Part of a small language model's weights: RMSNorm before each block.
Each number is 128 + 32 x the weight over its row's rms, rounded and kept within 0 to 255. Layers, rows and columns count from 0. Numbers have three digits each. The size before them is the row's rms in percent of the matrix's.

# layer 2 attention output, 384x384, rms 0.105, rows 0-99, columns 320-383
102:169070125141146139122126088132109151121130120094117059152115115127114161160141134163150083145096119118159139129106117104184109069116091175095174194156149119179101150155117156123094166121134097
092:134139137152127201096126151112146163121153116104140103094172149173109083118105120130082069147152125116121137098161120136096078129189139137123147091123146172082173127183099120131131058084080119
104:097130117154163143144138075128161133075049143132142138139117112116176157064081123148111102123083158112088133116131107118149132114061076096131147137157133156142110106150101092122170120140174116
101:122110124165101144149198177180115164107123160104144132104093115119128114136126065134141119143100159087096075117086134144193112107145153105140096130128128109097073131094121147145092163101089143
095:134162166146101125148113137095127131170159140068126185118067159103122128134128136112138066098134130132162130119128142159138155126106142139124162086141123119183132141148136173127141155161144169
103:118160116156170138155166129108109126145091152141185073109136207156123094124127154135127156101117168123169110160086112163147086110157117130124166123108131092061139107102095089113116140122142126
100:158108104154122094130045078124111104151131106092133121147096078137155108050103121100116141118156148148139130151090097162121097152135121130070103146138140131152087105119162131108158128105208116
097:122097148085095184112164145158063140102131152111159159108146097172147190125160187154079124157089112146111121079147091129160116047084138106152161109102134164122040067160121193133126087158139125
100:107093106122157158179143088107131116168137064171124141150180137132116078144106123117098112115093119151158114141127154151138139078080090109137119103162142124163150127097128139115097105151113165
098:097133084166135191129118143181135126138157129109148097103121104157172078159132171127069189151118100129110113155177128159132056121141105110153172075067081120168086096122103160084137151070084151
101:117124110127162111173129142138118137126115198178129109163136112153132134103101104150150129135131136126143141149152099137047111127154117141149142132114108139098123182115155122117152093121118123
096:117127139108116173134057121114165104167146173116108128140154128109124104076135192096086060141124113143118113146167071104087116103081147191149128112130186149146133091134081121168103089134111109
099:117093150074158122074146139105120130171099150163105131095142152073150106047137175084097143123102132134109119117177187148101130109155122136156118164119096095094113156097112118119086145085140140
115:107160083125166179135104116124143110141128132120105135118088153098134122107143151126145155111119201118146125180129146111179184137079113118105142128122131132109108125102118124140155100096055135
099:075089100100124147061119105101131118143128103099119194084128111124066142121179145157119164121163166143069128184175204102160149083080079127121145133107131116103121151132093132137132108126111106
098:121036128139111074154138181118128098148157113106116120110124148106116131088136132159097103078078170157102152108114125085090117120110085111186141081171115139147098113143135104076077126114122083
099:133104145123116139152113087129096142150086090150118137122098119135162138123123131111106108092108136149130159120126138160146113088111145140130203132123214088134129116154133110109106148065125107
099:138201136174143084151115120137107131126133113138122118187114134132130142130177106132128093132127095131112105155092136138114108133149172151151110124144094153104129136114116144114108145129133125
105:130142143130107127151075150103111115119106098124110089140128114077152140130125139035177170139108156131064122170125064118151125097122131126122175080088099148169192165100093127155092100080128110
103:131073132083172018108118090110132156122147156141108164107137134109130088147164136138114183206103110149155170130137061100070102139108154168126196133137156115147114115120135196108150110129096155
104:159182155117079083102123129148136140149108153104132113112118144127112145132125159120151113133114153057175142077173111154151116131138141138093125095133081115123129183133143140115160151077078062
094:100105175131159095108132137098169122185150120157159141110113069155128091111135113143179115134117120124125172095146168100105140152127104129112126134099150163144161128111142120109075126105130121
100:120158128115157141183114111063123154163132131166125075091129119149098144159125195151192096084134131120104141171152129110102152108108157157117086043131104127102158172152144117098085138102104113
100:150115139079150160159144100103135129230119116134163183112101173141151168139140144151120106114094149112122135129150136210138129161112210152120162089127136118114130140143128113115174099091126117
097:178154147122118156171134124127122133168119082061152121135093140120113141192074180177129081073138110109174133093106137127108142095116110137127117131142130130092119107114151131118161093164184104
104:128149104116175119130156151159128113144101134080175086074152164130157096138160187140117165135142166199142134157126071155120121109093135115124095120140152173141159079133080110140083175124141150
099:113167103135099137129107106122123123188131114165117097100097158144086174149147146118145132134142147094153140171126134132119155140134122138065160136084072187117158159135100104143088139096156213
099:140151162122170065158097135144154179083064115111148106133113138125200108141110165124116132143126159159124119142150135158169148167145112155142165115125123110124151123161113115119170095114131135
102:114169178112139131091170091130187116117148172171154125124072128182123082105190104146156155140147143160102098175167133110064071213124113086099129169111100132103137110113139089116127123128131106
110:116086093123165151098070152113141134179155141131184152126076123149120083122098114175115168157128106088152186163168127073127132085171150142130118140130121157061118149105181173123139128173168127
095:161130091143142139157130096146149113133138123099127196133086159117120091105118093121130153149124143102112063156160110115114119114114159151115084115131160173083119117127156133133088107103087155
101:193135086179115130098131161117075182126154180175143148083117096108143095074131168090114089113162082143165186135148137099120130158099107092110116078105075142040127157163147130129122135125078134
112:078097146148112127095164099100117146146157142138070122087153156169131122136101159105158144109141109113115098158103083170132130169129083104105137169080140164144150130120097147128108127093097087
100:105135161151049113137092124113102162176142085139145095067130158124142137135130097129133174118074084142146099154096128106133127167156099118123122127115094094120142110091100083117150112109110115
106:208183135159177131131136135134140174121114118167110180123065134161152121067108124111132094133145145174189158155125167118165091137174133119114157128154139159167157139148148114152102150162119153
100:160145112153124162126110115149085113172118185117113129116103125152140146133159112178116088106182093097151093152125127082141124136098167095110172141099114129101153172150127163067133148175189147
093:158097116146193099117139115116154110158109118159119161139144142084106147126106091113132120129125101135132117122130138106139175091098144114072139123134148122155121137077152161162133071107128125
100:117133107079155149075112062185129120137141140097123072165135170070143104168085136094098139101126125146087109108153116145111088129088111125096139123089066077133123107136110133094139125095122132
100:121118088114151142123151129110153129122152060103100109182200155115129130180122179108129108144129163132177129122138107123145121137113103114123133153111116083142079135157127129116083106154117136
102:113091131113135127143164105156115082169135160138109078127090085102112105122123080084090123147134130144104112119162120108112138110110106194077105161100089150144135122115092156141149154111143096
103:171132119093108111118123113099129151185120128158095129161121133108176102149116102178165118093140100169121146123110137130126083125118151154146167144103135130165128167147107146108102135148174149
096:147114099087139148108126173115119104123118120092146114114107117073112109123163137134115089082107117110182145188120164109117142143137123196144131113094148168153109124079124082116116119117123185
102:097123139131090109105056097193083100137124081096136141117109144152134166112108118166122139120123173136151112097149149134110073126124099116135155154136114137136124104124136124108101130113148110
099:151131199118161098055140141148122161141096131114099138135118171176130157166117109120088084155068129108069107096114157169093149148110129106139099152128101129123099100120091177120124084109145124
103:140111153137114164198089140057168125134150052136111134160122114100126121112106133155149095151096096135151085152124151117173187094096123105095133066092149118065088148106103117102111087133151156
095:105157188166077170108100114127095188172154086054102139146155159147165122128164129152102140157126126121117120139133122092105104211200156128144120189174103157081099182116171137145097144162151151
101:139098133125107151101162125107121116140138097144105167138114165103078094172185150127122202133149123089122182169160099142183111071100139118111091126164109146118124132094136105147134119111170136
095:099099103138096118061138149088108129112124095054144045121132092119186089174113153143102160145169158131096115144088145126120155166148140094142068121125062137140143081151125165139147149132109128
106:121162149129128169103152106149168179132110101096132096111143094096134117088118163106105116154171176125167129140107117131103149167128161104155142086158131138159169187113171109129084186102086133
100:139101126167098108109137111104114142084100112092223161139170130073172140126140156110167174125142123103095102144105119129127104135147144123106103139160114109115070121088165162123107128102095130
100:142104121113105150081122114104138135077099122133141113183120136156121168066097095078106064178162168084111143125073085126126117121115133082153119085142100110119145177154073141097141154111116094
099:104113149105162151091135121111132112153115109156136167065109156115127149110163135186165154125128068093101064087117121207129102125168158167148136192151140131132118197197091142099102114147160116
099:174139117127097172091155135131106103137103141135162149096096126109121153142141112105106171091098108158150070149142079093126160122124141115186100153151115112121144149094135059124157137113115170
103:136141103137089104148065142113128156114088145135132128119158131074108120136147067160125142098196092081125111139110095106142175172140102146161085148169156121127160139129158140126100125102196112
102:134096092123118138100120087096159132131115092119158125087102108150092079144152087151131090128133121123130074132135121104140088110135110158081129137108133108126142056146188106124109149159125111
100:146159143130134073123127146086124137132140127129162146115131134140093172137134162065119123079110123127120086106102113066160086142076137146181126152154120165139135128185125128131113130103144138
100:116113130133164142125139151055118107139145122127200096131107123177094163160091174099151153109113086062128089120179161143116126134113081128136109099138083122165164128107137177150082117150127101
100:135117095115104137131154123108112118063064136141096171157134163111112107111163151098096110143113099121142092144068120154096135189120158112108104095162165086156133157131097135117137122125100161
095:222162138133157104125133153114121147146104165146151164139153129135106081102111086130089116103129105145115132130155151077105118119147117160134121147118114089123091117130127141110143112155130133
098:139111117137153187134078116112149179160144106136163176132095106136079147153103112139161122176149125154140154109128070193112118116121121118172153103084129072116157121175166201148207116097139109
098:110095104146164166132182107178144144123122148165141111134124102152133166090138138175101137096190168107063133143131178098108125160126103106117078100178137084085134117088179126110136101096133126
099:126155155174131183159115134135119100162156074114098110153147057131148128164139175153142193101109120099183061127142133113146121134095126089116146081136102123136120149110152115121139112145149108
112:182206147103141066106123096159150116138129173131130141147137149121126077147142081140073132066112123133150149127143179143132124110120160111134091132132112141125101172163172123185148146082126117
090:174111069092085114110159113102137082057139134100133162140154122103151148132064142187108137081121133135166105152111135078105112151051143129110161115113176070143155159110111077150169126103144126
104:092151100142090073165089079077095093099089101160124129165119089129109092103103134153134160080105113096176125136131141112113140145133071145065140151165121122107160193126135087154169113152177093
098:127082140081168131123121084109203151093193117154112082050113160131100116138154154150121142163141156177111163164116093111097130119165103143146115101071077116144091087163122163089128058110136117
101:109138122102097150125140135138138115118092171120080115161116106185116130090140134060156096153133082109138093087153143099109158161140148121134131148174085072090149133166096119122150168149101129
104:114096124164148132088128118178081145092094085143105097141109107132119153110100052193174146123169116130054153082173141130079135113145182125101129123168157178071152143135105108158168149142171094
100:089124172180094147150104150121118121137103115146158073122195128114166135124187187138124083149186131144115134108107121117146164170128138062121063164152087177106123155152099103141142141191141185
096:142108138127114131126124109108070088139104121086114151117129112110070085145113175100113131076112123112173070096149144147136098188107088059103069124121109126107111101095104151133139063103121125
097:192146088166074132165111118066120091127110087163113147159128150102140139114100183112101136151135156102169138101172132085128151135106134126141097166120095104170140167111042138140116179127065163
096:168146161204107125136167146140127170109089099161100108147120140160112147145084084109091111088085144070152164083113142134105147162079130088098135130162100130165165205150147092135200154117195121
095:104124143110116213130114121165172132109159088146122119140151114124152155158133137107130166139155131150055151158107056079136138150114117117135076149153083086109114107143115125092162183109117144
096:126129146101135115098138146121118143098124134109112138123134137080190101087103132126129130126121121113098117139169141109130121155155140100147145062097148129105131075117104112100083136121172163
095:093082131154088138121112117135155128133092137115148173125105103135169172112149167110147090058126138148096119083198077059113169112125122165113068151165096129131119119146121075183056116156166150
091:183121157155149063167130137138151114154127177112112166123142152117137127139097106114095065058097100116130098166105172143135171158174087129161064118124145119097143148105117098181143122145102147
101:160130166132135164148207097137151134121113135127141140190117161102103130135141121127123142139208049107145119110130154105158074127111085132165114161152151119157172157178116118088157131092124067
101:154151156145138170138112146163149134075123160066185159134104184140115153098086135121128064154104118067145142129131079150081087157138133161163129112142121193120071181156115087163145149126137114
101:159149073098164139142133097112069124094179099127129109108154080180126105173148153095110099130139098166152121102110130085168139148135153109136066162151106168127093159132137099133145129111149077
096:103141094052110135236140167126139216142089160168115112082088135123165123120072116113136143145144162109119112090131154160098082093141150154149122138114156089117148148108132086133159183139103133
102:179110126062129191142127138168133125149148140132142149168117144137134133162138139159067073119151201155150139118129116123180124114081115139145126125116178110125110158121147076183148097164127042
096:152160175099071134159136156139124178142069139138108133121148158083103177062152037130109146141148140094149179120138134047095139131119140062140099101150110140103159129140121134071150152130090080
102:141156118155119165118141077118148136142078115082093171114119136110103120129083103119127139139118165117136119145086103151133156123133086146129136106141184081167138123114128133143141160103100157
099:159123113114113166108087152106074119148135103139086191127099174028146184153093149154098160106140154152134157133135094141117142115130097131159216156118108114117069135137101133152135147118070139
098:160120165100160131109193161106119076107095134153152140132132147121105117187180146170128131143139128137141124097034175131113133098081116079119125092121088144122123109139102128144161094117141113
091:130090116133137096126145082095160091113166096129092115153138096135132107135191101130105127107076127103088115138102125179108133097159120125084098204114136171109141104149194157126125093138132155
099:146160186142170139141096150163093176184139123100150175128127110133115127147149086102120117164082116133114065119102116127138107104191145149128132112142127104183127101116132149157102106116155119
098:148100084145104121151128059108104096132127121142124126118158130141100154147090085145163166130160178139101144139098126098089132140094121094134132121114100103106163084122127115116111122170159098
101:075074107139151161155144078134149170101118124176140135077142124156190097100110115143151100117109130191091133195119093094100147090131089139114114120110131113101113055153126182177116162147090148
099:128150081125144103128061167130139155103138166082119108116117143151097176105080128117154138074146121135109156128098166122090127129122151104164104110176090143104129123116075128078084117142165116
104:118151131111113064127167123116156158095126162110146109072122090116114154093108109144135143112189131137104126156127118134077115167106138116146108119168163134121139119129125057115151095122152110
098:096067111097130127148141157126105161128146128159147168147136107121080124130105098125144125190089146136161152053100131156192168132096093150144138087113146105198101178124082137130117126077103088
095:101117121105133161130074145098126122069141072130120064177085127147146132130094122092096136131110058155126081122127181149120101148130162155081140130129144166086159094161165148130140090143091071
099:118117102136138105124170218124125158196142127138180154074105148082079147121136141154126106151148119143132180163129093136125152088176091109172064155147089120117105151142128119083145138108124206
103:164174109173146121139124140173123123108121120139135076173149093121149144146131137124157136078129154127139162108120149140134072102091130137128144117128057138080162117153077099153100076116167137
094:078145083157089084139127118118152122104139120076130139101116156156191103126111116104133132094105133104098128069097135174164087144149111160134115153147135114098153133107139122088091131135143136
097:099154148123113108128159154170121137119180183185098138089111118134122114164128069134114147101135077128138113122128140097099132184163172120147152112101099110146118106098097134150104083109099127
102:104123156140167137150087081148154137137109175147120166098106183096104137089077147142141115179107114146118116152127108188153106148066130135170160057134166142092132062115089160168138097163144108
102:106121146138123140139122176116120173165131163161128100105150154139137127101138146166073139116116148066112141147172097137145139131143165123124121133121166122151126148138122102174152150104115149
098:164143089123172148127090110102152199086125121094137157175111143104141186087066104091096098125138134169121153083159202153115119117109093166146095132124119128148122127144102112112172111118126170